Each number is 500 + 40 x the weight over its row's rms, rounded and kept within 0 to 999. Layers, rows and columns count from 0. Numbers have three digits each. The size before them is the row's rms in percent of the matrix's.

# v: layer 2 attention value, 320x320, rms 0.0498, rows 265-287, columns 0-159
# o: layer 2 attention output (transposed), 320x320, rms 0.0821, rows 265-287, columns 0-159
# q: layer 2 attention query, 320x320, rms 0.0567, rows 288-307, columns 0-159
# k: layer 2 attention key, 320x320, rms 0.0504, rows 288-306, columns 0-159
v265 123:531518474517527476499399491532525523546430554520528491512477544504471493515452501414446510429535526502512609486514462467475514385501478523464498467480433526576461482517505452506444499511446576544475491486492505508547423459446509463500452481548462493498497448483501554497514416429562553486466476529579549554409521524511488477516490448538485503438501478482577467445534522512482512499483489472527494539509523428550471485520484451527515542493533495535516571516444542466490444550496559
o265 142:492472463465454509504468537452513552547520484514510448501507481474565552512553537603496497516543493519488452499494473523571544580458508463551519481497536480451484509485492517532527523485466443509502490505441541511411574467510525578502517498491491523509517599560562500451463507492508425511508544465427489468560543453519452534434472480479450464555510462535523517450440534486485470484527474506469507514462507473492592478547453549501477527513459500513450489530508499496565576460518454
v266 114:544473554508569505550520501480512500471492532484467481481559589506524422486576459515528498508499505501455556514538503446481452496478484495488565497451426493439522430491458483521499514525515554480448499461467528471469517575529534592488517559450502499535543495462478544486501528514525518473556460505477490582497432515519503444538400525515471490461437512516540503459540482524441518549588465539541463509488486431512454552540493466491539545445491569461487473487496487526422490543491570
o266 132:476514451509442495514461481558526490539500451488526498464470487475513552467464463498444527500507487590502404435535513487547536475493480472450551433563546540485441443568537505549542527579464460510482533491517444476529465429502483456494507484536523520475508523432530476546533500449528433507513535560580448511621540482481515508423546506484494546515550471466436510480466423464524522477486497524521489493458429502484448519480508560499535526481548470517501531487429482510605503451518471
v267 119:512522554547483518448509487464481466555454453504573452497549544474488457470530488533496576458512490467457465484541558532601473412458491545473451503532455473584513513592459592546557467429456554463525470453506510577530604416475458568519466508530494506535528483534556520515476512476412478497467495508455475515542528477478541557460500532445528470489570502520498488520521451455544548494531517459493511458559425568486431458484525486530480532568547520481491445474497533495460412532575533
o267 143:440495494416495468489536540533526497505592484453487537491451507529485595520520522501482448530560449538527562534420491529503490530510496458484566498453534622481529516516497426484428516528498539537546540499513446480502428539460537478454531504471496507539432585466503493498461534507557497533518532480563466518508555545537506523526455531524507505486481506470505523498522501528458461564430481559487436521480519513496529475533511574484540407487453518527527509531457468465492535506465485
v268 117:499496525505491405517411547466525482463437504531474580449525385483509526512543527512423475491520497495436506458477531551443558500485486463483610499550483467477532483501537492512555534507530478511467475479530532536496544488517473496487535471475518575459475471527523487589517498534431463503537498473546496490485519524580494430461492517566411487504544610485441498482445446480465509441476491583458473462501476497523526497468512546493441515452525543452464444493508523478516529539563564
o268 136:532418512531479529546486434394563593571546465519523526562480525497523521502538472552458527531479481522516510585546488461530424448505512498502524500401512539520452509439495527500510490454492464477536519529434524545531471490502540478529514464493483501521525502518518496430538455470611555452462443479488555478448532486459465498514475471429582532489474511482534502512541538552479547492521566416516485479507567529514424528555445514522500477444463438546451506506526510507462458500503489
v269 115:496504504495520438492503463584563433483527511506540524478554389540473587521528507484444571503502532512514474501458516494456559558536429413473512548467509549490521526426486481526491543482442580545490473516509493530435475529534468544520533565534453439547439567532466542542503489551451529517504541427542429499467537533488528516517465486471408496472528450508474521448608542511420574535513527485478537446541451490485499412482436513473490454551524505423507493489514404541499544527454507
o269 135:507513430474511546501539513472535477484459502530448536467438603484512426566472484558531522499546510470489511512548509508553565511486520524488489518491424431543486586497560509484504487516488465449521519566486497451571515506519471517562523461519431599501512423462562450484481467504556468474509482493449521518496446456443557447500445580546527457541499531440434419537367427461527483501519449512503493515475547538572504509505567517533546448445503511551546509551493537492545539518599498
v270 116:512482523467472471493525512442433538475495517535546479540503498497460476504552503470570544508539506522481525505467472471544498524546506458519578525421501552451458516466465496465491449480472522546418475482563470480538516484525501508446516488526574500449465470491553567514486456522479532506464530505511486482531472504443541487539501397501348479541540489548496403520512485497542414481480503487524512445549515493573435404504498559479528452497543426533540484550489433442550497463484469
o270 135:544534466510543510517528529525501484394545416461507555537485448453509553509463496471437456487447474431429446483567525473567524472474499596434386528504491423482536549476483421509482503510491496488473469533440483555524496522451419474585436535533483491498481538518502510445473548482502491470532449492540530493524493464537542620487516509545556545475482528492513536527504520495498517515454476458493490528542553477440582504526467483496435516523549473498513485439519537523459516473520517
v271 122:520494504509448533527538434505519454562480502519506494531548513448487491406435477540495470496568465472509514517488483462494445435475554495500416468517482477488420549586543576506490540430513455555538515515469503516465476564486472531510469560527549478560503450492535453509542473477457515525469617467498443518406501503560449530495482576474501490483463486557557514571583485441477450461519541559524415475518442527546589514483533513542506470492485495526439507522498587512528489574443538
o271 138:549500548460489547483518509500458574492562537460485534492481540571540533526540490446514538511448584552533441467503508553542544487569446496512498476508518524535437522528504502469455522479506498500502471499581517432484541453487500440422507481453455542447473506483508520432479565497527494514579436521497558521540515411434543501470497505504466489489470478515460440513474496580556520512462560529479540473473540479381459426460474500492448554505534473528556457523469468529502497498543481
v272 118:479563504518505463456526554462460501453483483543488588471517521477482504476547479499487475534500541499538571482547538557519488569422538437496486527539473473398483431435528504469463587451526494516415461443521506529519518469470478549505501533522511430553548478512486469506533490507609572498523592501495520452464474529521521498506439471545520520418472497509468559534529525523551538507522521502561559487539446543545441435454473548523489477494583543557494501513435568483480553550531451
o272 139:492482494503436510516523523556456582508475510475507390497537457518503466517458461469460498522447426545457504523483459477540479511581413497478477527455552545490490512594513502530507458517497499497581520572486487539473567556554500458466459461517508499476474474454516520497460466552451473464512454506521433515511575544408559508467540538469512560416484371495564392498472465479478545507561476522477458454474467464442521493448493497468523488491462489517451503515588544514522442495495521
v273 111:467466497449423536522528517505456485516500504532467499557484612465493503565468535425584455553438496464423468554456562538541534488440444494484497544512470507455500440471522468495524540525502527463537426550552429449454465503485541523556520498563547468488465457500540523439515466461521488476559524459479536533489514573481462550538515465577541453480485524494504487516497551505512432560530491540465557480465481492517462501508478499513492524539508521506470488481519462450411495472581590
o273 134:490499473497508515483514473547500491517441517415559520535589402526418441478511464533479515487498494494533545425541427543554477521529538515466499455488460418502435535559466441505494449463501492530485522467510512525526527473513423481494563472460534500545597599534494460588478503505486547503501513450528529558505520480583528454494522560527465542575534433486501520503464453492517563466529526448483446496522528409463577502456558499456491481516519496451480513503507512528542501497478485
v274 112:526473515477435565514492465438476478492482428485500459454556532521527451514494509477555458522551426526521469540464491461450501454538481477467512509412491511535478560523462499514520500534490541456549477526448477551441499447430515497466513498563514425477428491526612503547475541497434487508566547505541551464472547530523487506465529493486446475541507501464528504540523456482474523451464511556492513524473510500498584422434497536478506557502490492527511460484507596487457551543572481
o274 138:445532537504542467505461511551521464528485536495536515486458450522432545511523467546479510497424491502511540433513435505544513511460566551537458522501490473415464510523448549491577475471485462523493507512497468526594518464618461577477479521470472496537492486482488487468607509476571501522510526501483468497493500510517465487532505489469549588468501544520520536496486483593486420523530465464580516486506462506456471537487540473500434576467522549467483488486461428512467472485486520
v275 116:501470470543484540568548515544482602542500509461518442447553506453493496445511515465504482502508459489462466517560579539538491420456496455516473477487576476471556496472496476461502522538466468468503532535564530434473547496584436464520525490470558470493521480527483571477502502463476503457591533505461477473466560449524511475544483423518539534365499543410515547448540514470502501576484522544466481558573547455453520392497505535494483583577428540411498518480537487507510477508528514
o275 135:457539482530445509481428557528549480540486521484502577556471439488486442514567444469567511468572578494515544518543550485494496551566425540464491507489441508469466506487553506498467534494545515559482505514492477552444493555475541534531523538585509504512428464486489493460543481473549465478442427510493527524479494505531526476428512552490448541497500528516498436551540518498531481517508463490525499490493512542464490504521549473526516424440553461539507455490468446455449473526455394
v276 113:438475578519559473523463552542518545519484543486590480476508464445544561419520467518507590504448537508448524519460560501523574499525503552558511511490525560496475521437503442487451503499470503421515421554470447445555517578519440509547497466455495401409496455489455480516541522421524554469545546489499510468442518484456505509493473540496544534502495497491496480561491501507498443506463529559526409588466482494454589559482468599493436488500504499533525520433524480490527506519453469
o276 135:497523494530511485497477502442489450467528480482444442545521510556402488574548491517497463433505434487573448451479490489563526517574492542476540501507479429493539453518509458521471494453509462515499524529551469468485455478492563456479461530518422576533564514473543592497500481548480462545424557466454475510500424533520426515549479451467492488505480485471480514479495484562520523461530407436536558443521473500505430497434446421458511460516495403471484505487535544448473530494562509
v277 113:535504556471451518502485550554507518546515516412547560500488452508433519518487505542536574523424518524460542521428488514521513465533584485461472492501465486511548570478499487454494453523517562560451543536512590448503484505501447503481503549467521454456515529498463509529453476491479503505524480529525493436528461540483451476447477464489434581572496522475457527524515510551489547527462483556490530521483447519421471491520458474505535477491527505485529523496544507488510480473521508
o277 144:572527424442520499475533483557437528526508495533476555573578455463494506548483501488490496430519422476508474405537465477493463464427487562506576470501535523515486432446549548536499548495527462517532463501422470553497590495516497498554522506521519473530454429521537502525500528518486463474469536489468586531500519435528453543541513563485508428455551480466562467446507413477495452516551456467486521533517522542546471538523443477499449432499466454487519484512427497515488483517467491
v278 116:545499460531465504588481445523529494510496524483510510506516562558477435439515381429436585500564477591546487476481518527484526517448552504554519508504440523494528509499483511534520466540552479478487485541391539541529432520455462481512555546448552490406500482475552495443535490504503498505490529465558481530528516541516446510430447527490482528536457542496529511512452547470589442537417449532596419461498526505530539471489470596498542524521447468498516498444515530535532474521577581
o278 134:444516492482506503442560459500526461454442578523488545535460493445563521487485546525521468550460539473502563567501519486480440469498521558402536521429562489572481484490554418451542495488478479566505591498529490430505473485524485445500511409510453472525502531563456527558512482451534514476527525528549473547493516479470530507570505481486540446428565552528507462499518435495505504561552546460470492421511448553417476475504458499467449454505512529539473497520490484430462520446496518
v279 118:571397430482455506505496514552467499464490509465452446494506550577541563497567432535500518577508518516454489486484507492496512500467563510515472483474505531453441516459551498490526500464445421506436536522621492535459545458431439522525473550489514468480415504531519516507496400523506470448503441527541591473523525441503445426486502440562494512487497495524488532563537480482432461602573431513426400522506469545460469499458489472482529557478504493472534510559518447466461542448549558
o279 136:459531518560541527520464455507519455495537542534496520494474468521468502522497534457476498496408550522550461444485454495525509469523493431466547483476507461500534494499491527504492532508579471442516571536351487466455508564490528509488546489513442533512568530458529460454429507513552534518434450494455402463504476526502562472570498512557484452576501470539532473455484471482590541463464507440530579441535477499572522452510497483558509506500542523508517502482519494462472535589508439
v280 116:544561493552433557526483527476538371444541414528509532511476510553503506551447437467534550504536486492454540437489455556422501494485478477455524543525470565442476443563519493457542495442499571489520466595515554501541436576473504485533504449478475493518483545505558538469468520520471499463514566548474447513499533465553429565512512493449496520398490499490535473425476592542537539543542496470508543502507513520510520498500600519490532449441510458455491504487542473510540482552550469
o280 136:468448542505517571460463540475499548494517522554522501446495514462446438458563545540476454591512459423508501533607486473544525542452515585491423511447519487530544525508513527552508536597537495478495466430512496460486472469528522483479480494482553516415486535527535439485469508480494447572527484460500539487460454580492554453473502578516473469558508446492431505492595500557488520506569520495503459440516449504512437466509423463497536538517484487548519500470422530510490480464473558
v281 117:529505466551521518538439460500534454531534505366530466471509510529527415442516460504472529565495507497476502491489490527460532489446596446464542524469529508448492461472517471547443519455477482484483452568419501463465490458463615477519510414495578572507533449479432495552513511528622489499469456463545480515497558449545535530435478424505447463481553490486482510490448502568526555534498462539484471501514490458485454496522487486471511478449487468445531493461447580498499490507490512
o281 140:473493511501507473423578528504503519533452457561481457511502499469486607511445578511514485517453512461516523562513509483549472500551419509517470495546475453508481570485429493505458488513499546514559538523526482549546532539461516494496539557543414553400498478456475534470514511554411523473526576504441530457518478481527434480583514532516540494530460464498480483480491486520464491442492504539524505448514539521527477446548438456531479473475543534533515481540581443513544530512517499
v282 114:502543500474420553570503452546508451496492553524458495505490488454475469536518491471445538482562483427481422580520450466481497488421486497553534488557489486503466399485555450478536445542432441433464487505476471431500525508570507514512552544520450472564539512534445516571466521496526457481553445470458463514552446490515463505394507463500482550522430506512488487578485543474509510466530605533516502522585496520424472474505442498537472514514517515498555515514553516532462511575519491
o282 132:506389508538547447523507470489479458503499458477513545489524531537555496488456474455540509515517505458494547436444443458500552494549518507451477484489488521573578528519504551473491555483497541493481530458507532550568503564500522524512416527492519526346461494476461492447538506547467539487473560550501571500489573490496518501541506512460419452462534482488537517480483473513472404496496469422465439495464497426569478543481512499506567501548567473493416515500463517455461461478499472
v283 118:565445485509523511466407441539518506482479485475535490533478511501533507494529484560413499549492480532537479507482455540476560571546472531497553516461500536570483477461457503470446473515508516505589507523521615476554524474490502454490463517480563435493518446498431540504564470482563462491522497544485459472568486538476487497545512558533467602549525560504473498541525479440485494504480435480543587487484443446626481546495513502543508543455548486517506505450445472427496508531512498
o283 142:418533476456506515518537500457475487532404500514426524512529432550479512441535434526509471465494556521494557468502516457510478471505511483483467515466502479501560476463510487525582416523525517554485504512518400485486500539563520562577532488558445517485469496468560517468447538562489482502508439445481506549468536419514505574477496422547534410454490448518449557493483553498510494519466482493488441537537492502453515463507470579443499494515470518495465507503536563458507512549460481
v284 121:525533481526500496567518528444452575476545515580514528462465457489488502552507500561442422435504496531480552530458379567498447519536496446409511505534522565465530485483572485495488544547441494554514561543478434480503471492490544467524540496462534518491538505483486461522527532528496525478500393547492415545516502548497500455487438499534512443431459513520468504518422502478532464551525485568530446493499482502483482480458494525512495459475529465483495508497463523538553475488510460
o284 135:426483547500429512481451536524588481489514454483473529493523578564511480437512461434566555531477516468492468492576546504450511508519522592506512496510477532442492514463488499517549536497469460554534450485488481482541532502486471523486504457488503536481542546529494514540425427520554451474441504489534530462467504497519505477495594542507445497580503565427600457523557517521486524403469565495497581512501525486504516501540421525534498524499488527496472525526567541510419526489443529
v285 115:426503476525470539500517496524436470508508513574431506512522467504444553512441481482483449504445476464455544451527535496478446491479513572443521481451455531532499442520512400501549448511506473541502514430529574549443490538519569465475546541505484545470551492477522474532455527518444444468445595480480470484477504489503464479492492420633585538516531518460523505526520427561520526465480414481449514555477478452504420516515433565467456450479516454500515514539502518490538480579472446
o285 134:576543541519477424464486472476584551389481551463550530494507523462516520491526499461551511541513497562473493486501487545494530475466524416495490488495557504489519538522524550567537529521471533394518459529446471492549503572532476495474405476504502441496448587512488545556540478569567456555479462531532489544516458491469475475517496594445467426481421548486479491485526529429506429483624494512468559432521485479515520529513522477510485528472466567455454478455462441480528459478530465
v286 115:490567468537519444544526473547475619488511472565501477517498531491469521461509440484464503493443503468514540522517502534531571517479566537500475486527518504460485511569438567442502570487504523513457560426488451504444544511442500514516491481489479513464460555519517465487508513527458516547572439483512478443407527456532416513548442451451472534533526462580511487515467490525477562519552516500427495521535562515449498492472544526492460459420500590556581554462564492465504559480500491
o286 140:546411457507513585415503481444416493536502479390486370529523476522475581461518589432457511474542496434479427452466544534451457473497459522558458490534422542548511490566525520481495527520495437529538572580447527503529519479521489528499508536542551513500511498441509487477562435494457544468444426526530548515485510555453531439479522515493529433462476550481474515500579492460585512413516436543560538475518465427488566529491451484462492523584498482514439486483448548497520481473452470
v287 114:508485546446462507507532473573506473496479419502408510489495513412460531470474546582520426501462510553519486515516500446475566481532529511477556549473476540466473470526476540550516437430538457521505505498433503521531471501534572479514452427544539448458403433499433531498507469503568515542541410514587484533492478481473505490456514441547495536472469480500586561540517533521432437530491472481522464443575511490474530477471410435539475567555503517414508492524570467436506494466528496
o287 135:436507482550527432514514492487478502490523460503581460489499492512472474550440529420506552517570497474527500464504499546492538493493510541523472428543522487493524579512535487485464561457444519539525466507514494453417503452543475513500504571492480541486592586558502464432490479491536466484456541470436474439472568484427514496543481515431504499527575485564465503529473481560607515499502516527523491573442521453486435526544562516480475404506459476588483434471524544525431555488502486
q288 092:442547558489546476497524472538490423545443465557518424499462430531480462535504450418547507449485493444520434563540521486517492547478518527456481450515504468492472473490559439474546556463480579548456557470475537383524480522496546461496441494516487521474569513493508490549540504519491537446526537427537445446502589514512508437471447503481446573563483507556514507457505471499524508492507437470459479571479484432517547498466525499452576508433524530505513480584484524503496496491491532
k288 095:500446453493437442500494460515528462428434489477519432479496526475526444550508454541486496536478548522438546468605482564563536510483513528542517562490515525468495580479521419533499517556563484532556480467547494465478558499509509496609456432432502443509499508520551613479480534506501453521502498523449513537478464537515466515570443487497515522570503448464487479489541461542438586472551432483472479514523468397596494583536388501539467457524508479553468525480495488516486518580560501
q289 097:434496549541514432509541508521501467419512530541472492472524500507492474469500517542512489510528463518414477493520469526502516463486446472503518470462497497497474533499556470543565494500481445468576523534477530472457519461481475548525472467510492489493498522538607543459489497475563469479491409487572548516503483605497419472521538527474493478538488436514546433500515547458468481512545429470494546516512618485546481527537479512567423452447495492572484582462530504512498458485493505
k289 103:456556478478459578437521547513544545570501533502450516563519489490436503513521457528487488453483549496523530466567503438418451536507444477485471439508498504537442539504491480421573476439517443526485493467501517538401412509503496518565519459516471472569549513494482522441533615539506521503505407506456483465496590477405483482494528546474523418502537539524485519484535569519492494509497530474509510495523493490497514442426413469501496450500460491493573518498427434486456460492494456
q290 078:549515483467566494441578443472512530472458531494510505514458452470514498529479515502468542502518540450401565565539479444512500541559515554487510434498513483520524479445440506510504476521444478491525547538520462536553518571396512537518504532506529561510442526480553472459556527530490531491469527464403540458512448473552563450492480515517472485492502508552503470498480553576557474469528506489487389507506505426486448462517448479472497473599453480507511531490489535489498492457513511
k290 085:461560519492500472503555527465543463544540500514519533527506518505473561495492499435526521532454507580506492565502527481561564480537516458521453549490520515485562435416491540457514511520502489484442517509504527395472445547488523441510397505508512499441510507479526485555542482475513526476471483446526463544498499492474544511523517473547470528456533483499446480434502450373472457441472489538487512500487528499478553526430434480491498453433446562593470486543499513545590490563464589
q291 116:454570516413448539431492583482549438571400581493488517519506550590460468499508477565513514539485509428531488545550509508472542489528474472499440443520454532462457495499487501510543521441479417483521510469520438480486555471507527504483420580510415539484527469476506516523495503476509454505497494550461490521443476502445494480435519541492600399447464503470474450506469498430464487467475509449439551554531603502563604583530443466517544524376441481516479509485520505620463482487445594
k291 083:564528468518491493549495478522514523523546543532532477481494577545483526527459529537423506535611452554481532467555431471495460447589496456477521506446552456508493439495507457493541496599510476474497464546481532420476459572444504539509465541513477535451478517457599501469478480487489516511527474526492522417528556519459510485560397473470567523493458570512549433519449534483535508556536568515553516501479456503576525447533494510497445467531448534491581491521460497508496497475397451
q292 094:487536493435471484558498586525509564449493483465543472519442579506469508475513468524475482548550508548441532563538483446478497511494460506523446487516452468515505473502499498465494474485428459485528558448616463512375544495516524534560429442516500500526518472416473563462500544492518435516504480520560479475483465492506467459478513504488540462480548471505471459505488567452488511464524482531419548482500450437520570486446404481481467409479476518542472533513507500547529546499478517
k292 085:517547519469580423582458453541469523451532479544530504435482477496520514467486431497560450487508480451498481443505535607575510457471549500467554512492500617507547499502518414492533593478442518525462556586447476489513532433575511500444504584429512510474432495515465471505517478474544544488545557504464515479468464426515505498444472572529555532506497473504542477544489530521482575524621515437473459493530549504487510495602429546486494456486525520466502488473498497496476555525468504
q293 099:437539544424464464485473565541531484546381550538488492457513570519473464493519437531518485501498473456543462533552494498520479571468427548416438475443451534439511515512524527540512529438473516513582467476473502442511514532412496497513461523560431549488503465444495464518515520503503450489423525518405461482533466522458460466520462545462507499526516498512517453508513488479512531532524493476484564531484513528555572532474488448509579483449512488563488460569438511556489514544471578
k293 083:451478484481489515569514450507533496573537510538482441522549499523491447490484528537514555497542491531490490483560538481446446388490458518588480498483488460519504453481545480478644552507478470496519481517487525544497474520413517538586468517427468510524462539506508526509456484503572459467519456508522552511491460486516507494494441437460537537552492617570508481477556511416400499509489575520498448529482586499559471471485477538554537554432498537453477557540572421565516491527493489
q294 118:573441487538555491534469467535431513439579436483513476496541491405505510446474505448500495439504535578540532470424570512493506533463546509534524538598527450552488469556483482512490502526482557533476490500501542556509469489555518527456562490403598446563478499476456509483444443482494580511542544497557502491511525522528513518487491502474488561516527523518498586499514442556504536553474540548499467463504372527443434461512582544456488522545480495452520522497472513388503546476533451
k294 086:454472478466488517472469524523455495423488504562538479463509425502542473507512498464552472434454504411552450529429578544503472511451535529428528502587465568505488509567488530556436523446486542540513475520507483503517583439535480425454611536506504479510479510564399542496496439491493544547520577439535517558520488500516464501442562509534461525539508444501548601479465508514540536516528487457508473481459544530464477504518634494435501553497620460519446494477566560444413527548551514
q295 101:485597546600565468491555421459443442470531560459496554488506447511478497550488473430483534488490530428459466445537545477482453513478547503525550487551516472566426498511555438513539482514485609513508546571497511512533511488459502483489506537458550419578455487587543536505488491539544540428562529392487503526531560478519449529531480532513485536528490522502461530506449413532492514480458431417508464521511506507446465496551601555526489549522493474438500562508539516459493572516464534
k295 097:492439523543494499487555421450553489443490526603569461469503548502490561511451452450470523472431552518472510499437499590451520566536515464510460560497431494432502529471478560439455557535562421475502497484465433427453491522484506454561472453539489488428500513459512492466463496544507509510494546486517551548551533554533553553505507477466486612481466497480451514449443490457514534466488446555474481482465464468491509509453478508492481494482545511534534430483483549490542468548492496
q296 102:530517498450507475501506540500543553483497503508501436494505521505488540431508486525468539545496474524467499565550516499496539494535478472484486504489473488479569507479464503531505483523487408447546493499525439488481546522483488547602449474519462544468478517512500513437494525511517460519496467567553493520443492553483515480487536559471593453474496509470568442458487581500534530534543476572417520485511525463438533501484380473494498465487474516577409562496559525494546481432482520
k296 076:513574510465452516451437472523523440550505519488473485576498463450453491511526428501579487461564476478501501515512539488501463437506517523524492495476536535538544494397561528509570497492509484598493484480463516550437430480510523525418470560456563452588575488462511490525452527476497561483481412524458463429574487495488555517483430534506544521522552509584574476466538516423483500580512576443535586488425531476530493528445441550513496532509467534510522454497467438561516525542425511
q297 087:494622503548513514464559491474562437474498570464454415531439502562523540523464488496514443475465501537501423493520520529457537499523470461491509514457490518502488486477487447507571433448524500567475558425505442468506590556486574491522448565512475503496512422497451512507517523556523479487505478443551489501460425490523509454508500498483478490485525525482502502526444522515522450458455448392513532504555451548563514458527505542514509465502510517448508528498558537517457541498462579
k297 087:507494596518476487595584396494495422511558508530480540535504553501492509507496456531518466508471492508433559479448531541464542574568552529531506521485475462520475489497486502478473539524510482432592515531519468497486426545485516473452483549454517555470496512525481460448465478568536502559501538501453553529492439477547538512511472478469515585492493496433512494496530523539446524469495478589459495541552587487483536483507394545532507496523489524543444412491450511474552492540496469
q298 097:454584513539530507475483489452493423641446595569495526502550492542472512599512490515491533482482467443501482483503469530466486489536550442509536481459482546447516489477528508540497532509522474475512416486477407462547463489489560449541534621476443482441527523557525522474473487524477445500508487551404527517470525533440474541559525451510568504500417508517504476545527509389450438483415485460560513539511619580525479524593548432585516556461513492496463439521549498585488490551508497
k298 079:495530492476489508471550491452524490593490533464478481484519570471441546537507573493449542557473493560462521487533435478445486554540446441497472497396510420518468515457519526465517492505510455501535516478540443490512463532459520492582465456530456512491568596452571504428494494543532484457455428524522499516557526551478546454560525497435523532465494566505532456484542507418499428501439506500543513517501472474528493470449429524559462465490417584543492469487482524468532444539508506
q299 099:515499493436471497425543520505542525500497581436525526547492453536511483507470568545522468536523488545589563572535524521506512447512481412582499490443510550519592493421457570439477433451479444480542502494601434519441515486491538499531476471511482495483469462454500455499501495466494507500500541568511498532477455511440548474502568572476573444442483535485439486489499462462469516450539514472467546510500501484546490492442387429493519447499434532543447537451509528507492552464555535
k299 096:487490472524489536548441500474451504522543490383445502509442510557445529518441496475563499481546498439515528499439557391483504459481510513476493495460472521522511477463501478527510463499494593489456475539524543479488471584536541444421527570526509557548490499443519459521489438502484475495558532517495450489440483456480504505539486451488439516518482570543467499520457478556540515492433572524507501470498573550502556446561553548526481488530548496488526417464477490489486479480470498
q300 082:523457453438450535512470491433519522542526464527546471556434584477462561453546508462440504479549461559526505470447472481501527483553451443484467519499518529524517497482503468484491464487496470555389465439512472480437549504603513523435521486518501411480519472475529491522480448529459494463518467505475422485522557552485525518448495504501559519470526531399503554552489545467514561521422565572483554502498485527476559525475455591474471525549518530467585437461538482560546460501450427
k300 088:574473498537545499543472491523427464472548448447477517479441523495511488463517547567458455553566493451462519466550451565513503499542522550490576500444479481478430535567533439596462513504473529451531546488480486524598473496540439528448546509508539529587509493549498460504500530439508546521528524510552524475488462497537468545496539515526509465480521546519513495563421510478529527596497562508475500512469438514498429469520501500467505557499533368431516440516466468451552517458503433
q301 087:499602515577536422486533426480410442472432505536539548447460491446483519541599561459478551534450475436454475435521515542472445568443555508475561495489494420508506549472533468525504483499556578500508521525478553566488511525449541434471538527464441448498504483525502502467504543452538498496493548455443521551514544525500446506477432493496445600519468542548574538568497479496484423498506419461588490511464545528433427500590518500536457608460477534513502460518549483452560531508510507
k301 095:516442533511501481502488464451473493520533521663483438520547507489536553521471450434472565532463511505477505530496532560522523496484506555523466554497479565464515526441537560367475500500580419475532511444510444442474479487489560516611459481492466496466476497442477489554535536521521529460500479504467511586556488559473527510465480478504492540472500518483459518447497469489478568441450457486477518504528509424547523521443473573502573474581499517480501504482506444562496438558459472
q302 130:557463479501524496554468482505464487452603458490530500472481463469513527454498456459481462456461525574491454475462541508472522521543577490489534532555561489584464505551482467521473458500569579485463504468505539552516503467515471472454527495454546487519510527526439486548494449494517536546490517499571510548477518466539513557504505461491520502495473519471502588507515481557507577564488490552539451480480447494413444498482574567444500537522509503422523474466513493418488474467497487
k302 069:532467522503502494513518546506477475484530470458520512518470495493595489492505534492531482476487446470547484495522529470466523572544478546490536497608430572513494480611488509533488488514479570504515550497518512526488557531503511545491609535450542417538504425590437507431488499465459517568486527518529453440556507491559478442477455471518541439544466440433510552501529477580493513528579570469533504487439465527497457516540605504427524543522560464500498562492529502451466525521509498
q303 115:493462488510507491555501475523466461420555448529490486457535458501523452469491458473492475432485485488515462461540533484497528523493531525455464537530506454542426495571586489549508565525507584485498537534483563535560493508474446529486505489507545519540469542501499514521504447509506584477455469441540483447560535457514479521466460506482492497586464510497496522486490494569542602560462476521571441467508423486453469531523686539452457501519545481504518476543502521472457521518535514
k303 078:437499557452528481461542511553577495511517519513498539499448522460551501511549464566511447520423473454471492548510554488513455558481508532532492520556474603520480549519453444510500505449517453491464487472448506556496533464421505509594478449494502458464583457519447488429529566523488428505514473546595562537497488534565495452473465441505535462512468502475495586488498454566441520498540497495476502474441522477555470507462471515427539526431538485567507556558472428440489438553522506
q304 102:458582541473576468505503557507530420567485602499474470479545472547452494489533423449507506485492510448547422536543513506467484519534554533497502464532470545568498514486519504554533492458522573477540543484469470460557531477444483447455481572479510554524512492540444481546502491537510548482487571471549466538502545474476471472487466510548464523516512443483504507506506384520491504486543430388472497538497564516480508502505561474495559559444547487433526480525564487510471518543457607
k304 089:507485511501502511570510439528510458469558471565538429471531495572536523488434469510479517427451504545527505472496482484458537487479466434570455539485474430497483475553446502475467576497579496548517468491500482480478480524518568561568475434410501498442447547539574518514448438532523427491498474492516510502484488494557511486582417442483550537524470542483442482490549519484509495510555481560570479494493449428545562533534478522517512538556543558463562495494485561556469522552507454
q305 103:443517535467491472534424516527526463550446452556477420541529468567450467491527469433503501394488572468509504538462530510436492492546524533426494583606503462585480443527483476481511540486563590460468543487468524453531534515545501467490515525476498496476508507529454518545516472576497530516500577463588432487510593398483549442467522548563439499525491504497495523494473454514518552537539490469452532504459518463520509452479484495423510546515487496456503456577547507494473475456468542
k305 091:531408470506452501561462452493510471431520538457583440451552517544546466531455450518471511513572478533543532497572516490528528516504493509520502473444579488491447537545507457557477503530536547527592532455479583518494545557541453501525490508466482498479464445523540542573453498490520519494522506461577509523462498572547463464582431466468562510526556463500517508492485529446542533538526525581553501509550404444646475558513545534453474518535564484458552541465533490491477531532515484
q306 089:434576502544513443465501421442533446559424519534447480523491462533478474580541488463534540484457537434494511509494520538476444536482554563488470508499511505486456490532512483547477479541527560441521555479484492512481492475466510490491529532467479507418480516527542529548518487557521458446438611441409462493504542428490508432457455516512436542549472474561539498599446502465481524533494459474562511545525503471550455533494534412492468528477577431541485464548517477492505530545496569
k306 091:443418493568474570489538417459573514494576494614555441474540518485540479509400486437480495467499532578456476525526513562482514527516451495527422514445508506476505514556504556437500563501535419514523537522517531463488508494480586516620453474481456574473473459427440522498482488483492514507500499497559583577499503535512548487476426436471519478467520511544447520445449460471456469465486490612530494523523464493548520468501452520521548494525490550476508522577516456475492460465535495
q307 084:432552504489488450480560497524592476524521480477461529483503505509469480466498515527520512524516491539581430511538512519491450474515528412497507503493487599512491538489529418471499407421563462494493505468505495475449515473536497466461458490479465472492546475482531486576497456501469512509518498516526454541469520496452514468458516459489429486501542442463520506545475483440437532476467490530479564564497576463574524581490492454491461442471494476541564550486477483472566458501457549